Weights of a small transformer language model.
Size: width 384, MLP 1152 tanh GELU, 21.2M parameters.
Architecture: rotary positions, no biases in attention or MLP, untied embeddings, normalized queries and keys, attention and MLP in parallel.
Training: a variant of Muon for these matrices, 274M tokens.
Each number is 128 + 32 x the weight over its row's rms, rounded and kept within 0 to 255. Layers, rows and columns count from 0. Numbers have three digits each. The size before them is the row's rms in percent of the matrix's.

# up: layer 9 MLP up, 1152x384, rms 0.225, rows 662-761, columns 192-255
# down: layer 9 MLP down (transposed), 1152x384, rms 0.148, rows 662-761, columns 192-255
up662 102:217172163164103149101109120093129122122157110147103143126162114127101141140107153167152184128094159163050127133133206162186109120160141199133079129160110134144098106122135108110167154139049135
down662 092:105130062075072151118168113134075182170137036199150108086134142100091127133152101103139116108113124052132098154155111090118117134155089106135154152132132138084106122138138192125104117102080173
up663 100:113164079120114191106086144119135113112140125093090119099151072080125100167130180166083147142128083111098153087067105183157106112098171083149211106126058132115102155137150103088151147091040105
down663 095:136144103169148083149087039086157145102097139089111130149146126129118158159123145108070074122120097078090078092150080148116110115147180065101103115089122143103109155139101155118133127106123123
up664 099:049134117147155109113122139094072153166126080122143143180110165118195091186140131082130096181102114175132124139151092114124114090076127066181133073094103083176119121162107129139126046200156143
down664 095:194151117074157112154151148122141178122131136134223079053182064162191131144111157178144118159165096054127064159134092145150089116145125135055105137082141180165207127143136160063080103125135139
up665 106:152182069125150141141098084092108176168139096109156159141132124133129139118131151161139161093097121190112148123115118139125165163136025197096050140179119118120107138119101142159147080141173175
down665 111:115188124097101188150099090060098104122173066142174149148118092141146178163140145110146103110146103137155152158124214127113153139084141149059151140114156124102058128203147104205145126099130131
up666 103:156110141132143164182098145127095128163145173133192143117121076106128158145106118170129182092173120163090118142148137072138148056081130187075173145128100100122166106149101124139105141124098142
down666 097:121108183127041140103075083125118125146116186161157095124158146120100118180162112168159135143131073130112129101173194070121147156097160130079111118126096131107089171138148114189131167161148097
up667 100:137124113123126141156137157129088136126160119117109110147141120167157101166127107048119080056192074128111144136165134112105124106147114163131149139114130111153144126175090080109175104145130076
down667 104:146142122112181159145105101071170084095158086104056076123144153191112080071128157083132100101141120124130137131085110139082149128140141133204147174180138069130137185132116073086095124091112095
up668 097:138137196135123103121106165136164133058131135115099108153098164130150156151081103132110130118140178099098142118116075154101163104128111144105099134112199148153128103133108119173138150120123086
down668 098:163155122091147175131104077160112155073092093170109118103186171182143088145110097159135133098101205124110077134090068139142124097125162168081135144168107110114156125122142095124153139108049132
up669 110:089131120143068144144140156120093126103107089154156117114157143161122205115095142146178067143158130156151161104191114160131161073116128093135128105113041138084141159105085120102112154102100140
down669 105:164146086095045160123188152074135151089083161039124116099104089131115082164160133143106121114139143112125110141114027174125077127132144111127206100131109080091135084210120110131100097134080094
up670 103:132063082100133132106084142148085061120099113170161079156124208108117105130103129135154107120135162132120138153040081117110056123104149138084076134119098153163170111080129148075093077123107134
down670 107:151144180168131142100110164069105144100151153131166094152059128114176138129114153165107126145097108131117087182124047165120183151186121145126116141080089181145103110132151141169110066172121056
up671 098:159051135091161088082092099114112102162151081160093045168170152041161187163148084154150182113105141147076103116161143114126128155116126088126131118115096124073128100137103102116116141122122133
down671 101:137167175102110114148135121130162152103166141088155158101083171106148084126084125087089088103191123066127136109098188065086119172167081151152076156162157082149170130200137142087155094092120175
up672 102:100084100150113161111128105115114145184167184035119117098119184105146123135111162114100116193119103112126136140137169139129141161148072125120135078157176132164084182102137090154108147154124091
down672 100:061129190127112144190117169163108153116148084125123197096117096133136082090114125076129114164121161087147141110106090126140135122074185179124117124071125113131133175113168129162183135141124169
up673 101:090147148119116144103136129159118145076136113184157093152154125117137164085101114120153108119145129132106121115159052091100119143154097112072065153149099162206123161162128120146161109071151158
down673 097:095056113182163107113163179097100075117153080138110124126137194148161164223089166126149075126150198109081096139164096032158164145138173107134122140157124186098175139082190094093064179085105131
up674 095:088113125085178147120158090213184185127076125107104138130209133148183139141122106128119109121155158106126150168106143167155143137111056132109117162142147169126184178090163152120132103132119135
down674 097:116161163118132150070068154187151151086117106058102153089121144123134163194130142147119134137096078165117153119146100158186162158058149157145124154076095129148130127107137116115132130118166103
up675 105:079154129110109104120153156111136128080127107078139145140147163130154196078193095113113123139178169125148117127134089065043141088094151137079174180125111144121119121113164142098171102102147161
down675 104:154173096218014110166092142110109112095115111161167118121127089096102116164116175130140122137131178071119142155123163133098103089177144189117124125098111068094137144112142107123116112085057118
up676 102:176141131099174127128102125106109109162180144167143144164093155131167100100132160152166109066140152107178148134137140148109159085153131096172081127147184154151150078088124125133112163086071169
down676 110:144151152112097103081151058107157123112166116144129128125119180119120099166132160124130119123089126158085131137130147085065068081130111137196136111173104075137127106159107142134093096091138188
up677 105:130126112145114124077099142106141128079162126103171146098099145163127106166092096133097071088182112142124179052163090115108113110126101163124159136120173106154170132147065152085194127154064110
down677 100:125127163158145112090073091150054130129192100115149122070068124119071128109095147153141098120140073073076124165081108148119145088132117156158121129091076150145106137158122125154099145156114109
up678 099:116198104127187180120144119117105120123135097144101132164143155102215117095124160133099126126111154106137132127082098126116055143171118122131160135132086116159089077189197117190130100102108061
down678 097:123137155134142069131111134135175125171156127118095125090166142131161131104125120155124117139148137090163181135168158156144163087196126115101145095125150197112106106073087076129126147215116148
up679 093:113133093124169137100150119141123152161150137091066150089169152092143144123136166118106127145129090142131145085174143071153104143151128129100132120150114113125126127135112156181126087129158108
down679 093:058189091155127111166112100119106183146163146128202177114132153119078080119103125142083109118106201131117140051129179103161092155145153157116122149111122133125194151151138101125132096084150138
up680 093:104147102086068139144108119122116161093105084119186148129120123055146166131081175105129131154092096145089111146134174129103066090154103151135131162165070152143111104093116104134137121141186163
down680 086:127177111123000121080099151120137115143155189154137115163116139150092163145181135103166139102139095099122113168164056140084158192123160135110205108129180160118119138114140111103180139149141094
up681 100:097183139101155112130175130090142122124146120113064158146127150126157132195135102099128104138136199122086131114122112132122146117172165124111147158114145130166130081125109150151095150130129136
down681 103:070102126043180087144188136191099094128090153133160168121155118102127057115137089172121128136139142179119113167110155111143182163106089115113108098184111160097211114108118143183096095162111170
up682 103:042159141120173183172142097184125143158084113090164134135123136128153183126168096134101098147135145142124129153144121112139140143142087158116096216077118127083143130085134143103169108155101096
down682 104:104142117078120123071131114152146166114143125137130116128110086144164173116153099137123132120151167169065067121135154164132105176115165128153153152104149073117104137106124111112120138140135150
up683 091:194073147088140154108129098084175114063097069189132180134197125121149160126094076171166068111148089153132114146087143147118080141094113127116112137145160149123108124142147106131130127145154133
down683 087:115116125081114144114148052089130082118130156116131158183084158128102086085136135128023128081057098103103094124189100104163131204178127148140143134104100045130120088172125090151151098139101177
up684 095:111149205122150116170144139113130138111125162164028115139103186131142131102089119155105076116103100141102124146193121125065108091110067093155124077094118154097145134112101137126115116121131141
down684 099:163062130165141115161119191060083102123141197112117060128139102119126119141145148127130157096139115141131089115161101158102122152117178139157142183140121122117099136129144187140109101114097143
up685 099:089132080149065147087114132121119160111166087155143157157127132133084077103093189161067054119150115057172153163136141134227160109136141038130144152113096138126146122134146158159104098118155140
down685 092:136103133117000113131140114131066171173160158109128136158156172124121108112119136087142133158126087127168087128116163104104118175095115183151116108119126108121139133109100160142151145163120118
up686 102:160085135149145155104099162094151131149175149079080128142125173151137195116107159170092111216112080135180121143158116128081167097100137129082140106124211195114122121108153033117165094132122133
down686 099:114065138093170147165087111109092109072155134102074110119095193099082107064037086134128117049149087099152130085099150095125130136069165148120129201146135158146164129099175115176072106206126130
up687 101:116125163129064143109118141140071138136123122182131104107090136122079149104060101120134148104132132090145124121137096123172212183125163097106117123159111164048179184146114135080109103169153172
down687 104:188156112099145193108069117079088148223100091160147184109137152126110076111096193145119133107101184124157171106113110121190128112124158170145137103182143152065107136131101058114146089151144183
up688 093:138122120146166118131110160111112126109088121148112128078097115114194135140118150143104131131176124112112073097071182146096130103109148129172140149146108113126082140086101153148198168064146167
down688 098:096131123151104101130112115179136146094110107122151102152170071141092088138120082140130118129139181065064078117101146189107133152130062208150159178136155095092194160121143161163188100113116078
up689 098:129126104134141150114081150152119073133081130093133091081090152135152143065167122153115127089174123095142093061191126175136189144150126167191085119130137113082145167131110167101118123080080172
down689 100:106077121124077173129112139122120115133110127153115110163105101166089084093115119112081169120144135118094168129040084134166194114174096162149117228187069106038083121136153122171131148105130057
up690 100:106147092139161109096124146167134125143120126148127065079150114021163142088143160100099089074179159143113134080065170104083147134204161090131125185128127145165128061160181125137106167104166170
down690 105:115131109112094131149084164176151123109119132133154157150116188188094149076113175168135136072125115132122149132119078101150174160168141142107135147075099106186153094175160121113148072123151125
up691 101:152172141116144171143058085158110098120165132121129080137182094148150126147205134131135117122158163145124107173157113143112110116162139103166174156129170106162089165179151124144106116040099128
down691 100:140120146096114145130097130114142160200203081062146169160199130071115143119087124083163135129111093139185099118195093129136135140107108151170140142159148112163075127145094178123099101126159114
up692 107:171070123137126139144078150112074130140166141124161090158078100136130094100160151120082120160131164113142142120054152168122164157132061117158103121127083118132201172106171106112166122122169125
down692 096:097099076174167189126137117129141089132171158163153144075136106172110135111139087125115159136186090113153121121100122098146122107114106099160101149154134125138157128135159201131124117110116109
up693 100:111109102126130165156146106141158133165117121128123084174137150121173110099187103095128086165080107142173182136122137084133133101131054124107123065151142168150085081152114144131101116104156075
down693 104:116128146090110157107079150088142136109080089115128036142162079153130182121128173097137079090127128139133065119148177185167154153165163093118154176106126146167088153126168149126150077117059140
up694 108:128134197087103149069157181169174121109100104086167145141147099110092184123130164121123124082144103177101117103156061125145136141135154101123167122125131132106109161188159058114130147096161154
down694 113:134140143119138063134086113145079087124044132137176141011129076143124168145125088140180108111128074123117124195172041105106125163144152158098177134158050079078080128117114086109158162083106124
up695 096:119175102098139135115124116119136131143155085131123126161165125087181123108095133059084052140130104140140051105215146107083137136179107110157092112157096122144094115084102075101045111167134142
down695 099:097119150098082158118162175114142136112176123138098108134151103133114139144104114101079110189151166177174093129152157162081188102161126108136154098117162120171151080154108102100123158117147180
up696 096:147155098222147154142108140068112114100126115137105129151125153167127135103125144100142131145157160143104169109121169135126120096110065149129114112105055119153120153135114100081163122092193130
down696 101:122091103098175174127129112086103141194158106134158167139149107145154161166126140103087116142160109114146118141147096158131130126103158114132150184141148114150120166080074123127095107100162084
up697 095:148178116143167148113202134127122172161172136147088119084183184097136156144090150128109096109107135082125094093118120083131142131148088102098134103130127088103128056177185100137146140175092146
down697 086:106090065076138127128156127150166216092151033133162142180130132120159108161158065114099148132112166130132159144115149126117129083101143148119098144159129174125109138100099158086133123130141123
up698 110:120167137114115121192140120148066125082138115164076123164085083084222102188133239134097115115131079121134129140157125150109162138134100100163164147128138125149147136100154117115105123170126128
down698 107:146174149125000160124153175142118042134140143138044171143135167171154159147129134147114132168079197153136143151053120167130107180146088063147122085119146120179114158140200091143101086125111133
up699 098:132114127097114139139119117134147128054120055143108146185191135097163164169107124135154112196136130136139141107159079109117111129139158076146079104157150213155178091109155088172109120146148169
down699 101:158086124170111084107136133086130196074106156135112160119128128146124086104099142096114126164138115138152154179084150069138116140139080114093171091161071100060143127146123111154100141100155100
up700 097:104084109086169129160097182137082119087140077133157106144129098202111105139137153144176132101102117126120073125150102196161105113166161097129200145101108134137114126120159118153172145126165136
down700 098:155147147128064179129159146112114136161117110135098122148144077149110109132105048123105122113138142069117080156109085072143108125148084171099145149136130174155188150115117132170113120099110118
up701 110:153169154166137158120135130071090124139168114136135094208127144085152205102122155139109096115098205150133091107127124100112157145138089128104149185129144101083169155165069217172067198100156129
down701 109:141133128115094117148182154177121156137134126152118167161107094180096133090108146141131158131129135088099099062143175097175093175141173132106133089156156127120168117133146135160143129131122170
up702 107:109040175152154160157107106083145115102178127121081122161114126158096111186066085119119094141132161135092154101081113102114104143131115112089131130192079126123135081153128121207098116149157099
down702 116:125096123114091107159121063160138118079142181113130166146098071071133172154150234138108163163112099144113156104148103134105146132117187168133158104099085155160088097086154122177153134150162157
up703 104:144179128109149162173118142112098203128134138149111087111125129195101172112098162107097091134199165099141111132111141128097099157167142141162147123192165109100152143132119154087154107127132152
down703 106:093165137089183113110097173169122178089137092103116182079120171163121170095157069109130142112106151119115144122157085098094129111168117171131138094192164125140173136148095109149111088179134115
up704 100:130121127074132128158136070114086152151129135143110139123104142146149100166061137113146119086085144110135101144152066078128078157093142087144116142113080124111158194081137151148115100170112110
down704 098:161125166163197109098139154114124154129156117163119123113062162097109083161109225075105094121139100104078107104134126176128102171122161139164179144163107085098121141157104129152130133121116137
up705 097:171139123179131146143123140112087146105118143106072137146124126153083087150135066094140124125156169089168161140136157115123141173151099183118183114144155145182144141084121124145163141073163095
down705 094:174143094104200088155135115212075133090105102106157114141144172166136161121097097127111118149129186107126098165129145129081141123172087135138103133086118120181110139126115116114109154132078128
up706 101:110102159202162149104082153094089110130146120114090136116179179120121127106147158100088089165083142096145107178137008144153110143130064152064167121122148148185174123103133065161138125159160123
down706 093:127127144168092124202088106117133131052145113114044129122151144150164174131158151091167117099074113115106103176176100174128096106130124188162142089127124068101186105105141115119127167160156149
up707 102:150107147116149105179121125113088153132149115186131129149102134116126129209144130120129101133135100122120100166168119092113082172118130139174153089114132071099129131142124140138146125169108144
down707 104:137135087132104085137157118169087100075112123047166167149113155146113129140076115145156179106148125103084112124145121154097135205169146171149148201077148081138141073122101088101096151113117107
up708 095:122110106150145096132074118117089112158154164173121123124154121100164164148133112101098087153125100119142121147130136030145147107130117176147116141093115101147093162143105091071088127129102123
down708 102:118102153108079161124137145135169074161137156146130143154197095129187110141162118125093120071130144173180160130145116149146123168132104141102108114107098083123131129100172132072099128170097178
up709 106:109126155157129139153057154116158130156101101140100136100121156116152119101132139105113118162113106072171104162172097134211101106099130189165151088104150160157072045129140086092161138097099135
down709 102:087106150171151178110165123070091090142113102170207067104160166121133116087181065173135077131068127150163080089107132098143088123097143108088133124178145081110119102113127108134090103171185094
up710 099:105103135116153085109160143149137102086101112159120134212114093106112127099114118148056163122195109154076114155056166118143099165162164123127181126081106151083088133154166160145136176117129104
down710 104:133117131061127121139143138111136091107110106074147108120076134132102116166087147182079177125160137192134124103060098134152182129132085125122100168085119149130134085113158104194171106117139098
up711 099:115119134111162152085152176149127103112169118104066113087085140146174102133129143091166138111124166112095093165153189138061134114190105208125050130172149148125134176109156104100076170094101093
down711 096:081158117167110156119154134161193111127130104172134138187125139130112166103125194173130134157134116144085133128095153143147131133130153109139111064101153173121111160064076127095108122135169148
up712 101:090114102122139135090148124132109101183099128097140168052100091140126157139075081117081110150174137174112158143109082103128128139136136120085158147126110095183091140089044116129141096107109176
down712 104:089089116139152138097136134133180111115100108136087185106111111131148105137119128123142122083170060138127126140138149163127117119163060151146154116080098162132088134154151161118123119133063170
up713 100:145158166102135130090157146154099145117117169054171055187114113159137093155149165198120161151148148090067128135119141196123137103128125156119079171094105110148094093146157110128158098116113167
down713 092:184119178131188076166156168110150121151156148138125143130148112178099152189126152122137123131104086127142067117086061153115154106141143117122076101137140162109149114161141127105117118148177148
up714 100:101151145102149115136123137158070227109144157176104132215139225116082159113175130147139196170147109118121092149137125125133164114144103057112176096107134068103111118161131162138081171168136101
down714 104:158104089149221124082122129163123171106101085145129098161131121155094139140147060163113082127138174177107127120128106117104160138130129137110139096133162107098142060100059093153062151145146116
up715 097:162154096106163069107091100163139164107141173176184138132134147076089142153152157078182109102140166098120129111088151165112125097131131123126133097114153097160098157141154094111116129125118134
down715 093:155132083124128143123119138109175145115088102035183144110075124124149112074106165089145122095148164098141113125147160122194103140108163162129076168126117171079167074206112140124061149125137137
up716 100:071122158104171133078087156144130129119111154139148131163089204066167133100124107179163122129144099134108171111118100123079100071130115121113125109119119145100164133177149176152140113136133098
down716 103:189151145139209122113119157130137172134129090087122146103111157154126154155163164127157141130174094086132102070089146125173076103102126125146208132169128103062142124109149102146166060159101099
up717 092:053117129096150138067211141169127137067115176114170105158146124118105141107093102098140110127132077119159127175081146111156097109058124173094132081171066101151065090128107126117156108108152145
down717 099:151156118102110107144124133138180164084088109163170131165144090097105100151127137184133115119155160095167147166080135194153202059097115132099144104142135122155145157181134200142167014158148168
up718 097:133128119152181157164141110123133092124076126128191154130156137152146164116141150188129146200153055129096059161088128126130138152132097085098098063075132148080148112185155127133058133083151096
down718 100:074087118086154117079137130170089087145104109169125145134207136133098206109150120148132147104103152180108094160118088108102126133117142086128155150110141170173164042068144162093181052134085145
up719 101:096116167118129118152116161156076100087119111112074129140152177106124117073083168142088169113161099129154098110076142166161113090050155076146146123181100159113103151168134129107130103108180122
down719 101:111093108152137093110124097128162147136127156132143089147107096175145115106168102133152123167164102101094146172138154115123135070106089208152217094044099151160130138173143124114107116092167113
up720 102:161145171174106183148181118075152124134142083179114160102131089110121121111111138100089113074141088175157164096134127148146132155203123103065108109099040125159107180108193078080136104141118116
down720 100:150100118179107130077149135161091133162114075152129165171114163100136141103122119203102138169142144107154120180144124071122071118138098195091102093207162130108149156117117081107160083133132119
up721 098:126145170162116138130142173115110137142150138121076083112121101169122102157090140136093140154121082144116143161158108152103090178155151066220161142167102120150095124108079184133144100129105093
down721 107:107112119149128088156125083076151150130197120133121165145080147117184128125167142088109202109067181109101099134085146130107121143079134166149069072116130143122174180156104089093138145091109086
up722 107:132116130123096122104138140145097167107135085125140144090098151124132129139135194095168114127117114134098128181130136153108115103178120134097141136156099149159077156100160157068068136102158135
down722 111:059127132178125107111158151130114061148076133163174127176137131131090129057097137137118113130154156112122166135094105040092154107108129165106128086093098129172114110120056142109195113156103051
up723 106:145127169129131091109060174238121161142127130103122149103123130114168126120175171076097061138162085078130101133099159035138093116080139161117200103146084136181037133142216150122153117080179163
down723 104:069144153113177094126113121130155076131106158129114128100096124150087137110165105092145102130137132095125108116177105142123153082132170112109148099102083146106174149114181138145139143151112163
up724 097:115098062071156046096121126159103125139091132100070176126139092160100128141118085124168157107144158084113085107136190141037138132119168185186121182125097136163155100125147115162119059170129110
down724 095:122090099132159149168125157138113113158133141156150168182153142113128096155148174070093095150073137135159176176139178108103113140098107094067161110126071105153181139163115133138116114117157161
up725 103:105159125133157100109135125138051167127068105162105158164115124110103152147161085112074167083070142181143144129107086056063106115148113124103176123112131176138180179105103102149137114124144201
down725 105:099135087167150167107103139135119157168103115137064117154141132149165126129124145153116139153155105149121192149114156047091115104104126094122134154158130154134180161168100129074073136137140153
up726 100:125135116116116098088129121163092081123135163174125136102079174098141208134118169140087097119100169023096093081160123139170084125161099132096147127122084180146126094098139081159103133166144066
down726 098:052110150129130106155089110194119127131119164162163155134085093132171072165097073137128134177147115117157130126132118118151117109147126108076165116123104138120107082147116157116170111247075114
up727 100:159131139187154156065076130137150162094160085088102128123125098095146108083144081093121164046152120163114092085149123147212078153090191068088164153066147113106104108141110125198155163116171150
down727 096:150085143155152062116134153151071097130119128098111061115139116110147105223141068076140125144110183129143112141125108113068094176116139113149174115073144153193149088093059125144190059143121151
up728 105:105133066131109066113121144147141054110167139164069153124166157185122164113085131119149168167129082142093115096136162204080066128119078095140184101134110115170165157102106109189070082165143148
down728 097:125141130145245113148117087114100145098105078114142108146112093133135082069122134105147116137157167116101136132123133120183145120098164155117111122093133149140087168129150161157156180151096139
up729 102:135142089166135079120146143095126155130147133054087135190155071089108128164140124093168094164106083112102069129129161151099173099107077171164192146151144122148149116119151143112156111143142094
down729 097:115173173151156116129127125110073088154102152156134132154146137135130091094150147125077172112125129119157151083092107007131149148106092158154051108181094170148181173146144138163089128136139079
up730 095:101153124110107153147096133090096178092149173150161087113125132133184165186152168100074159172088082173110124114097096117108095125079088115172142179151146082123113142149127178166120133110151174
down730 089:101097118147000097110133118146149111160122111182168147167130170152065159128116132098124150038087136121080124148107172137138142151119128101105182117144134177173164155159161106083157138088089105
up731 099:157170093102172149152081137123086095105164198114139081118152129145088075148121196127136138098132100103133129207190087128135145147118174165143146151151201184114150156129112192134083091136129115
down731 094:203081133091134209126125175105130091142091075117083135163163159095113144177207163125142150155120174152127143125151094159168138131147111172127138103164168109106106119189136153125132184111153152
up732 095:125109128118151072169099137161131119131130159079114147122185170118099090159117148121115157100162151060196104124131152125032155143091161135109154138160097180099179118077123164159127118178079122
down732 095:131114147132182091157096122108119115126185111161113177163140108116102156105164160090105084158129090121106118132138143164112184162090148140158067156084166107149130120095111105130147134170168124
up733 102:166117161107146117168117157125111144119206222150146140121122171134134074128161128098093137158141167137093105146173178140192216144186088153156100093116114169162148112140155154148141107085131144
down733 100:099138135153124128130088117188124096099125147055037138105187129151134145174182108114131154134136155076099137097186131159157221128134089159087161107150145123148162111132111154105063154118041113
up734 097:131139173150116154188135094119104162061108070137120160118116107108122158137094147153180141105198115088158106116092089165154109117144129190109120145102118198106125210170109109118104143156094182
down734 100:084099152097136130145160157122085103187141098096106169110133093147171117125166112148138174126084150174153143180129104142161121163137092074228122129120195089126156189139146096091181181123127109
up735 119:172131164173028148142174168147121104122112140065155113152100121091136120204110116117190089161130177103150114135155170197100128118102146123130106159136092129185121169103149120102098059091103130
down735 110:110131174093000101129152113110066127136145153138166066151132175065145173132134132152144138134122082130148093184094109147134128145178103124130137099133131095152078066076129135140131109169111140
up736 101:072204109155119142133144150086067146108092092121165125108104155150170111094145081105079113132114161106135127098079139189126157183131129193098132136093139093146168139194119121135143139108090088
down736 099:170139166160065184189135121145075157123130141122127182128148168163148198098160119156131107169131141116102138106136140109110118052117088192094129185131188148086128096157157149148083096117128089
up737 099:083150152048183145105116111134143076015138094145106120064111081137145160162181106144114113099141144077096171152199130133088103138113095129118162155081058119157117069133108189125109178094159127
down737 106:085126151160055175133080099077160118075135147055078149124127123120121172159105122134131095114102123071190189090118114099111139115143107127133131160148165131192165195152073134118142134079104215
up738 101:085090172191133108142178060161179137048146143193108108132119190135153093133096134134160139069073112077133122054138096161118127126139092101158162123142172160174130121123083122126119166120189126
down738 096:160151072173183168106107056123129117109122143106106166088154140105123182147143085142134090117189157133147081107155098142141118107137173109129099143127089138114137132127109068086067177203115169
up739 097:118139130198142102117135129163151090118172055124137123143125182170094087093111118150191101091131088118158182132123132065104151086166154115116121097149086170167111158145163097125098095157127153
down739 101:181131132103168168136151116118107109135118099169109149148179100153141098202115130155167096075119123123131056143089193149161186072096098144155152175198102081128118184139156156148209162136167112
up740 102:140129068141143159131165118103135161105118130124138161146106171128112201149139123109187038145140191113091196178070112115125097091150103126129133151138095117142133151120163124138107143198123116
down740 097:147172045083146118201134105052141109072130169133121137108122171069090123152141120116089133150117160145105166120143137149137149157079176095135189149133105156065153107157135184135106087132063209
up741 100:113139149163098101104097137130106158151181163149138112153133097169096119183146109158088136120142199118141072103145122120106184139084098120103170093126087148170106102115107108171089117171128146
down741 098:139168146124089149212142147124135135112127097145168076140138111109132133197147106124176112140139143130129099174153127160131073143133099143135170135095146082139090139101134191105113140120109090
up742 099:144119173129161055077156097128154112140122134134152053137146113093169171154110157109130151118116066101150170078172111142140145075145125169160161173114135073139150112099088148157172080157189082
down742 096:147143171155018105171116093150205159128163175122133126109132150148097202115129151142105130095109153109169134130145120108175119116189135154136147158099135193109108086136135182147182124083108139
up743 095:110165137106063114095129100143122067140154150109138121154097139084111105158162144206080082127142169134106130161078098084101113086100118073177124122127101090166129133119125128109147106109176134
down743 089:158148093169002125159085137123135131120077131097139157110093150123084146144103117130139153109111114111156139099130114128162184124146098165082128152159118154100127153122109141165167149133121163
up744 102:153175145163126153125095153107140157145172139173156088137189105169096099080084107116166137122097117082116074061148147131098106190156094104077134126100100135134152111088154082139116158125107131
down744 102:129090168129152136143151212164105102116084135105095083128138111156137083146137088099126135142114107110115139184160137128131138133183098168122195122117078094134129129135178172140102145075158123
up745 096:184071162167080126109148130170096129218163174095115130143137161129160096111148172127115120152139107128139069032182139126069105167105157092109174170120148191099115121138129095157147141092177123
down745 102:172110153081040148150119157146118173114135110126141158125175087151119099084094153130111100073168138129133136144116125113156180088129111138156112059176128110082168152184140118115104107125133101
up746 093:095108187108193159187149122153165146115102104125150090146116134101092098149119098112125122105100148143166133143066128089160161154079119164149121149193201129086159166178161159152105108087080124
down746 093:165123126156179122096109119128057152128200207089178135148166117114115151206151166113171176163117093095122128089083126143039131153142080125073161124138098123196134091169135090150134147126099120
up747 096:095135097161144110122079155142101113079158138124118088126143170092106116168117164143098062089144142139098069108145180147143140147103089085156073120096126155117134128129078084143117094058108121
down747 091:113093146148173137141086157128085081137132167166110178170043135173084151133136120081127134143112101172175140131124185132089126177119134131154124147103120136109144114193101116151106108115119185
up748 101:109156168193176108108130148167124133121112082103090098087178141143092153146151117097130171098124109075113148145120098139137136145112110121112137104153173102161137125134153148161100153154173146
down748 095:123109149093227081126160114115112147085152150149148133050139176137152148160114067127106105139110142119146161124104117117122125154116112121089126159099106084164074116153140130154177167100196114
up749 106:096114109085140137139181145108128143100161140071118118141124176194090158096141141123183122113095174124137152134162126117159158168152154127135067101159105085117159134142124128109157139109103086
down749 110:143120110101162115188091176171089147125137151077070144123064212176084131101160081107140135162110092100073110091148150173086145168097129138140144071126197147135139090104153042152097140175152102
up750 098:154126082162072117133138130074138112186115142178159101130127088171156126177133172185088131160126144122129139119105119145140107125137149104167135097148151121138128051078111107134208160156131132
down750 097:154093147146177137113140074160134104128090178116080116107103119077154077198134090125155141101103132177142176152097120089151158091133131131156074196134155158134222073128153142142150144090139157
up751 097:104134087101179105091121166106171161143105137137145124075109088097147121110168110156136122070086153116098109106170113110146216150182127106140123129161115106140123140059124161096156127082093090
down751 103:142177165154168151085116152105156129062113159119198109115152184144080141161139104117130131103111075138113153139164124157145195118123110091145128073096083157121138105046079119142199137119124128
up752 097:080109134170118121180110163106151121186085096163124143145130144084145159107089071136129137152098134102142074144159164127129121116073131075109128145153176196050093176130114160090107168103128104
down752 102:130115112097224082069111109120134218154171128170142081099113146121166151131133160167202173144158089157118127172116153155145154095133127131112132133144119158136125105145118116101107119133150145
up753 104:159136107171154089135134133126143141149159146134145156128070142122148186105156152070113117158156140132155145128127140185110093141092124170153113113149162156167160128191138099160102068130098132
down753 104:074137160166095119103101156084119054120159134110114180115161134187070134157105123108142110121156071094165144145106127087129112116107083103121176141122167148131129141128140075098117082108089091
up754 117:148141172138027185167157144166126103091128130160084157195146165135171132191076141136131121171108103140158151117158143197121079131125133114172168117178090187141167138067188086144152073107168128
down754 108:123126133109000138101148122131134087083139135082080092188082115151136098149145146126098180170132111103142103166137166106135105167107096140153133153114166167202069069140143126132163100110137137
up755 103:142111152127170189140176170101165109107170145146188131101191127139123106126149141086131117144170120178121127148112125114119165165085172172077155102149148195121075164127100129162162193137143134
down755 098:108151140121150120096139121139132156054125100099161130111164175098145026124119130114136163171078088121143113087166139130105146143132161168123133184167101133116129132140141166101152138057128086
up756 101:100059087149097080104113133123111208106151101201120134090142094113135152153133074144054154103130113139174111148147126112171137138099123155145161170121095219181151175173099170098078161179123109
down756 094:121083096079116175148152161163134131074134096115093133123152131135128115100153150115121146180090100125138164123090172134121148081150151173048154073131111171115174173125079148153123104129160106
up757 097:160079155134166111144162086109085152113193105141134137125196140115138120077149159117150139079177166096155069100107087130184136140138107137060128153153103124142084132148193107135152151163092177
down757 100:094062188114087086079162068125161183090165127162144161178148122092083180113143114191131064114099109108115130148106121103103105102145077112114079162166138114142155167149174194128071144138116111
up758 102:138140129113178158098136161148117123143116185121146193128173167151156168144135201105111134140134142069145084100157078130094165109120124183094163163072140127101096158198101100156120119093087114
down758 101:162161145107106155107146086135161123148162160095083123147127115136133140106143122121160090165123106113064169103138098106114033087148146160115150139131133113095115153104127127106160166103167133
up759 098:064102142079148157132135123131121067072107137072100208150152198095083143116127163109192131151145079139157085139118101104142162119157145108171080107152170143175105129133158121143116180171103098
down759 100:068054069148113143089121142167133155143092127167165148122127082125149136093104119134142123149169191126185167138133174145140149098149169141114124071120176159187095177107119106121100129115131164
up760 099:140093115175084107133154190160102099164148113156107099122129162114113075199157097164123113092127109088087079137170167118120126087114184098110149169141140155127103149119170184077126139136088123
down760 099:136168167153038097089145129059190136200123143146138088085148131168092082087110084169175128087136166149111130160117125134134163109150147168117136160108078101159146105167154170112145091081105118
up761 096:053161117150111068070149102094145195103140139129135064142123071129098053124082085121169107132097118190144116066142125144123105156135114180074114130111129096133083183171107129103110144148113167
down761 094:141152106132048140117111165166158107086091100095115204108122131127163173194104154172071081126122176149126123209084143126156095148085070131171130153142156107120096059126141134149091079142071107